config.yaml
n_kv_head: 9
bias: "all"
extras: ["capped logits"]
lr: 0.00103
lr_head: 0.0066
grad_clip: 1.0
warmup_steps: 470
steps: 8240
Each number is 128 + 24 x the weight over its row's rms, rounded and kept within 0 to 255. Layers, rows and columns count from 0. Numbers have three digits each. The size before them is the row's rms in percent of the matrix's.

# layer 6 MLP down (transposed), 2304x576, rms 0.0603, rows 2081-2130, columns 0-63
096:120118155124156139146168143130127098121108080173104119069102120096135134147129143131153147149122134165188151102109126132151151142143146175136091163106130113165127132133127103126173099098180141
093:107177127150156117104123164137106145147161033143158133114123150074131113127086085094142165116112121119127110112132179144119121140160105153117152128169148117130080083122128141108155106118164140
093:106131088118084094114133130174135155115134124169117134091167117114130092130152101090116146120130110169143127144101108156175103168153149132152112119141101175119173136146157188105176138176158147
099:144107144189100158107138154144137174104090125141147097128165101124127116162137154164088100117147118174142126084115135138130144160139152171158132152115178128096126125164096161071170158176141126
101:129122100107132087188181131150154103140131124151121092118090136154185127127117130124097139116127110084082119113145128109110102135133148099087099110128109136132095140137135127127088102205101088
107:082123138139155149101169141124132096163194129120115144138116066153155076107111116136157136104137113106143155120130152150135131148097165102130148126115090118118117113154138166110100144163101154
101:129116117122154117111121155117140155144094124137047096135088144162109118183159145119117128167119130139147107109120141127092116126088128115110173084121123137137076099137130121172122104101100150
103:173118090138124131137111100113141135123119137131138111096127103152122118106131124131105109117135142147115124110163139102145126101135124142117089136173163136161148102130145140152105125118180117
099:119141090054155104095143144098096111096141122132122130112105141136177154145135130095121149131121171128172150126128101140155107109120116173107145096142111104137107151125086179118119116117139114
108:095149141143093112136117124123137129096126083110117140146108100111092085138137154160147146097166091127138133093135107084138167103113116093130123140128132103165153130133156148168108128173099124
091:156110104147118178179153115135132096161145067117124125122111132105145074076131135124128106157141148152104148143088162105091103139101114137153139109159134141115062154103122130129099145133119125
096:117119119180143093095139168179115109113137168158078118105109146131067142151134138142135148130100161103146127105111127141125160089153075122130077131086166153102126125108129126104102139130100188
097:133110145147134116132118130126145147118131109156167143097112143123140096157071136120110146127131129133126147104132155117122148110146164148164106130121143161151154130111166124121123173123130133
104:119130082168148136122147169105094085109125110103138122108098119134110138119176106136130098125146121156111113138142121117138156142109097118104147141152150127132132111083094113141121179160134155
104:142155141103132143129113086138138147138128134115132095151106135092102130125103120116135110073139124145128131125133130098140122133159111120109136064100169119164141154117121152117125126155083143
104:153145150096143146139118094118085128144157116132117105158147137158128140125143148161135099143087115117114140121197131207135114151171128122108121127102130100108051143121138172140113107112132108
092:153162125122092169125121149125121111106106129105137142128117142137153101105125143114157134162168104160141151143091125136149133106127105126098146118112145145146156132093157138145126156120155153
109:097132142109112168177113141120114124128130118107116104155086136132116151146120158116130106122095127102112115156119101186116106120100143132123137141129120133130120115145103129127123181155124082
107:153137098151123108135124138144166129114089092078109140121111135185105120127122124148130106123133177146153101132095167152127190122138130156148149170128108130123159145146140153124145128123153111
097:111118154123110151139171126177091130090091111162134156128159119117133136128104104137103109089105120137115169092116147144164106148148120128197127067089122145164121118133112135116110107129125112
099:092068142132090139118130144107125145137098091135192090106105118140184165125115177171130128195165140148125113146097143118117164104136139129125119121147129116070164117103098135116104137124095100
097:144113131125156161126140090139109121137109121144150138131100132135100132136146144146139120134118092138137137168146108111109156130118123117138152105133141161109115105114113121143136121153163124
108:134130130138092104115120109106127102163098082100147125149170082121143118149123103123109145175124156177151130094180142164150117123120100121111108078104144094106134128138133111150115140138174149
099:125142083129085107097145128144117146103121107099126136130117140138131169151139100134126132103138113127123119121111130098137120113122065124155133106154134144120086130090088103169131138105117110
098:133116137113129099091122091162120140139114076142127126144121135170139094153105151114157158124088152092114149107148143086146128151158165165150127158112105121100145111130155157153075079156137159
100:092154156117179107104132154104121110155107144163112146169161116158093104169147123106118130146125141135168098132131102167125143152152102073101164109112102101131124107118114116133117154148139168
085:135134107087109144139151140113103090112146108133131115149129156130111123141108164115123092137127113119139170123129154105109122107134128108099122154145118104149108113177134157131159122116144140
105:126150117142137192120134131142131104106136121130162141136119127137091100106110118128164144140111116124143133095145140116128118134142134127153125095152113104111146146156138121138107177132136109
101:085158117146089164151089116085109127116118099133111146156156111135134134182095177103141090145163116127106158111123119128134136130146132110100123161144134137142133131128133153148137125146148101
100:123121175158114142165128175135151108171173074118131130110124129160105095096113173126124118129124124173173145135078129152109129116135095104095119192120157105114167124152149096143145100142125123
102:095197108110134089090164132154118150145124148143131109140131154148127108182145152159131086106143148153118140176104112145146158160162130133117083164111135180090100131150153137151137161148155129
098:154117114168225158127117146118080150153149110126140120108106113140197122119181138074139132162069116101124111095134091132143157127137124143109088143117123063148148118148116132146117082127098132
096:163158116126117157110137114142133135119153087145128120110136149152100191144128156142130090147126139163127154134170142135094110059138097148157127070150132157141149091098117128102127124110155122
099:157129115143117119139093143126122142129114141147099122142108103182095110106094140150057109160098110144112134074136133109148116053128082122119103127128157165100161103171137141155122119123142122
095:117128137134106111116106155143167122140098135148134129135140120145147153138161133129112143133113075109128137128100161139173109160163156129132115126109156132143120121139128129104121142151090113
089:124136136069147099114157101109138096108094153162158143137120127125129119103090159092123117117143176150141118137129114151113169137135096153126116099133197204096080142096136137144097156167111120
108:120122115084165124111130096156115128170134133132160128074146160114157131135175109153102088174140160127071110144163142156096132166127117136105139142101106103104129138126151152102147115145135133
096:090126078128119123120144116097097117144126144155113130135161132099156168078152125123128108111138140144149149112086166167160123108114156163133128168153093109116096140117132121126138151119097113
113:122178163129130141112147118098113173089102158187134111136101136104129140124149127116123133118149114159141071086143101147111101128156114112140112125124169110153092121177137132136155160144141135
095:131147139116161126122159088168130141154152113128147119155174119153160132139117113122160113153172172133130134147118105109134141119103119043159131127126126132118091141118124120137128115135142151
103:149121108125120133141124156105123090145157155144170124104123080102095140150136147138144106109125112140123122093128147091131118158118167136148167113148124119152150105097137139125108167142117155
106:108126116116126093137118124161146097135090100165141122071124134141141119121139144092102089145109139117130127112164107165095135147131143142129112136138111096161114129099150108054118134141113107
103:105143122122116127157127137115134110119153106108118122136132076155155126126155128137140140123171145130100127111135130144109144138125130113135135162135157119161123141124143123154116155142148107
102:138141136155122089164138123186127090105131119123099113139157152145125094153079113182176056123139140155148174095139120159101146132151139104084117137130098150093117074112136164071164165126119137
102:143145151144135119089082129189099114136135084135041079137127159129118129115099122128157141151144110128142140152111171129105140108140166137104106147092143133129090138204149134138165139086171137
105:110147103142121118090143120134090156122140126091145087123123138141160148109156112097167140121126115141103127116134107134109114119105107088134126108157144127140146074147132119155136054108162184
100:109158163125146142100155121148173115141094162164142113136155164154145138173157182153142111131115127143125152106086117154117137115108138129121148142107157116110122139101147107114140144150116154
079:156098125137146110127167110160153117106183180130153131122116094156118078133108097140114104137150145126119160121129156126078125103103144143078109096145118111146106153154116130127094136134097077
098:150138093112121144160126112097099142111127170143148126098132104131114111108115122106136097143128132160155097128146079105130113145144128127127134129149142100129140117113154130104167133128148153
100:125120118135055093153097127098119098082079133111149066114119085087124134141110143116113118132131154123082097059133140113120170139153095125152121111092159102102106114118108126101105111130107114
# layer 6 MLP up, 2304x576, rms 0.0452, rows 2082-2131, columns 0-63
098:116143155097175130133126134116133162114108170140144159150097124112087126100136135140104097129144149117125109148146132132165143130081140133105122140119161147114166116119094117160104150173111098
096:129119132123135154117092169130125160139133113123155130118167161144092139154115123096108100112160120154134132116111097157142149132125180122131135120119120188167091171134123128122135110130122142
098:139127146118142113102114099186123148149132154154123083115163164165121151086147136165108116157152093173129153118162102095159150111101149133090144133163090150134174150161115107145113163144099108
105:102134121148156170114090108114127141107127127092112132110163160064115122131112088111150131136131150105135113122093115119115138163110117113168134136139114122104063145117147094085119144146085151
106:082084112110155103098098169126161130136140120120143084148108154090108137110127118119142121117139100097146138108140152119091115133157154127124150113150134143157151137154102158140145156130176141
101:143130139126097126161143117116128142171144074127147145178156164089128108107129124131164109094145136079117078107137132100147145176121145105156135097137118136184133104122091102158147105119114102
102:127158171109138118103153103116131127129107091142116096120146141129129158083135159117126144139162129119137123117104118167157138119157130160140144140107108140074139143151169103122117118098148113
101:121136138145136151130146153136112114117100112164133117149177112136147163154132149154132138083138160135115135103169139116125162128093094154144085124125118122161112151154120117094130114150138111
101:129132167133125128147161151107090100132130092132128084129124129129167162125105142111139126113157096127111128121135110099157109118106115104117169139121117150140154121139053119158169177107122163
095:121163144123164070130104117107146096117134129144128148099107082153092137130141090075147113129106133150115087145158086105105164142075114136079081106077128141136154134133133101106115087126041159
100:146118103094180112163090133090093126138133090105131114114169132150134111123134108119082133134142128124161110126110126172131131157113152121104121124138155117160115117097121113125118111158193140
100:090140127145150122134180118170145120112141151094116121121101135085121125115142108135145117149141105128149172146125137113162135141141166109126147105132121143116144143112096153107156138123131135
105:109153104131147112120150123106120102169100177146106088151189106142119117108132098129144144098154147128128097078145105107091147118160141117115119127134118115130136172095140086115155162160110144
100:122136124094170126138114113133142115168099119142114140151120148135108138075138151110123096133140158111147106085089160119146102122135099101114125166170151145114122123137106161136117158095126177
103:126157187173112133092142154139142133131096126173182155100111127121096133115130115127122121139185141172122126106115116097147151087096127146117117125113173231159126124115099121151126142140146143
097:103149120153141152071095115147171143107110138132112123145108189112114121128061153137139134119138152151136188149180160164097151124073130170141150102147101164142128155135139135119102161151115139
105:164081134109122111173174140145128127148146150134130124105155129111129128089126136101129136060122092155138148166102119149101105135109139144133079138122089164152127140117160134110118131146148108
106:133121128112119139165147119133137116144159091118117115130137138100103129117117146140090118102119127104114159177099126166166148161103147150097128098128126170150090040136103130147118162190118151
097:125124131120082128141105103138121156112121160125130096118133145111093141116132125144126093161125118148140093118173091109105133122149138130174143129079114136106127097073146138126165118104132153
098:098119108131145110094091094138139159131183131093116159179157124138083129118128149101153142112126152144114092146125108112116115106170091093114133136122139122144158126188123130116093108138108121
101:104109104115154145108149118111144153097123094131119143118176107117107112102160113097154130131093073102135143119108125081098123145145120107098141148143115151102081163142138137138107132132148139
104:079121113151145112089124171141152087127148085150121110116144163150106127135104102166146151103122107143125159146149140149118163106084170113145125096132127131204107131145139105123138160168161172
103:143121130076162115101144183135095196107132097176114085172164105148165135143119124146134128144149172125130112149098111132138136150103132124113119121130085130112122143126139138111137130128137155
097:087168098119139179108132128177143088127128112105129108149129120116136141116112132120144143129114117102149102174118142135111129079153163073111170120108077173099157109145098141166126145142094076
103:116077118112183083149148159139150121128102085087101122104101104125134130091111132147154168101132145135168135135167097159129135162141145135117123150139170156144106138149143136158126134140144169
088:153108138175122116110087103122156164137146131150128103118123142163141096123144111108137191113149155088131074140110099136119067145123145123120129143126146143097123131118111103152079130138139133
102:117107137115141152127098162125111154099094106128131118153145153122110098152156155137133126133097122106094187086099104100193167108132099126144104153151087130136136125110107163087130124173149144
099:114111158124172171130141129072115097124154102147159123156135119113146119073162161138104139120094153179142127158118111118140159148117183116130152094119139125129125129098107157128131129142139183
105:134097152130161144087138115089103153173125110083151104125141139120172146112135140140123127162122124138111184144118130139136141118121120154103110115129102168164149181111121125170129125174131133
102:139120129112115094131111108117147136154109105107187096126143134139124103094104127134145141119118159178136142144133107097101099148110128108126153139131126122128181149110107138140158138088124151
097:094101105121132127105134128112127086176093154095147134127109096166156141112161146168115132170142142161139173122127158099143118148104117082138156122166108130150141151124178099098144124105122154
099:168114110130119115116188151152107152098147098143104139123117148160104150162123099129091115158147093077096174140123148151102109129128143104176134100133148114138159119158133158121124176142147169
100:093122134116099127100130165151119182125114117101134103132091105153134143082100132100104179101114110103189133100165119105104119088142161124103125140140150138086159121159114103151141142127106120
096:118095138148133122141139153128124143108102140135123105148115142114165146075153158110125072137157106144159126127110115161091134132111132087113104142078086137149183133137111166106119137112160156
096:126140131113136166115168126135125099110101106124107113138164203130115189155124145131120124104151155164126128173138138123110136118138119128128118130173093144177149133114083137128117139149134103
106:131123138147130193111099098121117121164094124124141128112107098125115148092095162132131137136135151127122127171115110201181117129148135119143157107080119148160126169199123109121170108143136139
095:089114118130098161130136162106159121116106130158115127179123124140065142199164139113162150136135110156108113112076109105123142138124122148160146145150155132100128077147104104136091138114084104
103:122120108152155106119123116163062146120100058085136118115109143121139116149110111108164134145080122202161181136139118138165130106133164084116152148127115178114170153157137106161107122120111191
095:104129150121171140123113155135138064121091145136114099155116167150150135094174107120151168068133125112163087068093120154097129136161143130117127151117142150127116112158136139137119138137110112
104:144118106156151100128101178118107150140110123122111112120060094082154150146116105100130130126125131170122110105095111127157130174104142118147078115133132160100186125115140117159134173137093155
103:102117126121136157121136119143105136194083124112130140133158168098091147120060131149149136107144150125125077122159115113135133137136142112103151149178111167138068094127098113110148104180138118
102:114128131103132138118145164150094114147119130080154129145139175067130110137125162107110114147111156122119130136165148144141143141123145143130103135116163175157151093129102143152117180142132114
097:118094115123116124121125121124121119090147162097093171136143133099104147131124146211110111113152145097101127102138141092130113128124122154155137143113116166115110148113109130145172142116099126
101:136099114149118081139134160132104161134086093117153161129151127106141127128142129175117167117111120106135131123143077092165146115081130148162130137090113138128155081129088150111146071158145126
103:117159153128115137121146123157145158165115092142125131157145102109154126122154117163106127131189151161144131170122127115146108140169108142179110121108111167152127153080164071089134103162146109
103:124136140111157056088144201110133141145158148148146135145126118107146159125159142118152129143100133119150121088120094099177095113154149131131112139128131159100149163134102136130147154123081117
080:099156090106115083138082143113132165123095125144104115107107172117130141161140169156137142126106082165115110117129092131133136171163177094120111111120087156122157128135108125123153158137077142
099:149069126136164125173164100116148132156138149170132123138125167132104128125121116154128092111128116127139168116086134125135161149156143130080168092097131154144146097129104100107046114173086159
102:097122110127119131128115135171086171116099108141109135142113154143085148064095099190146104110112135131128133113154120123180134134130170126125050111147137138164142144150134123141126142165134127
101:098157127107090114127130157146124114150144116120137127137116150095087125136142117113073116113140117096093117121109133174138102109111123126147168117122145130099133118131108113078134129143136154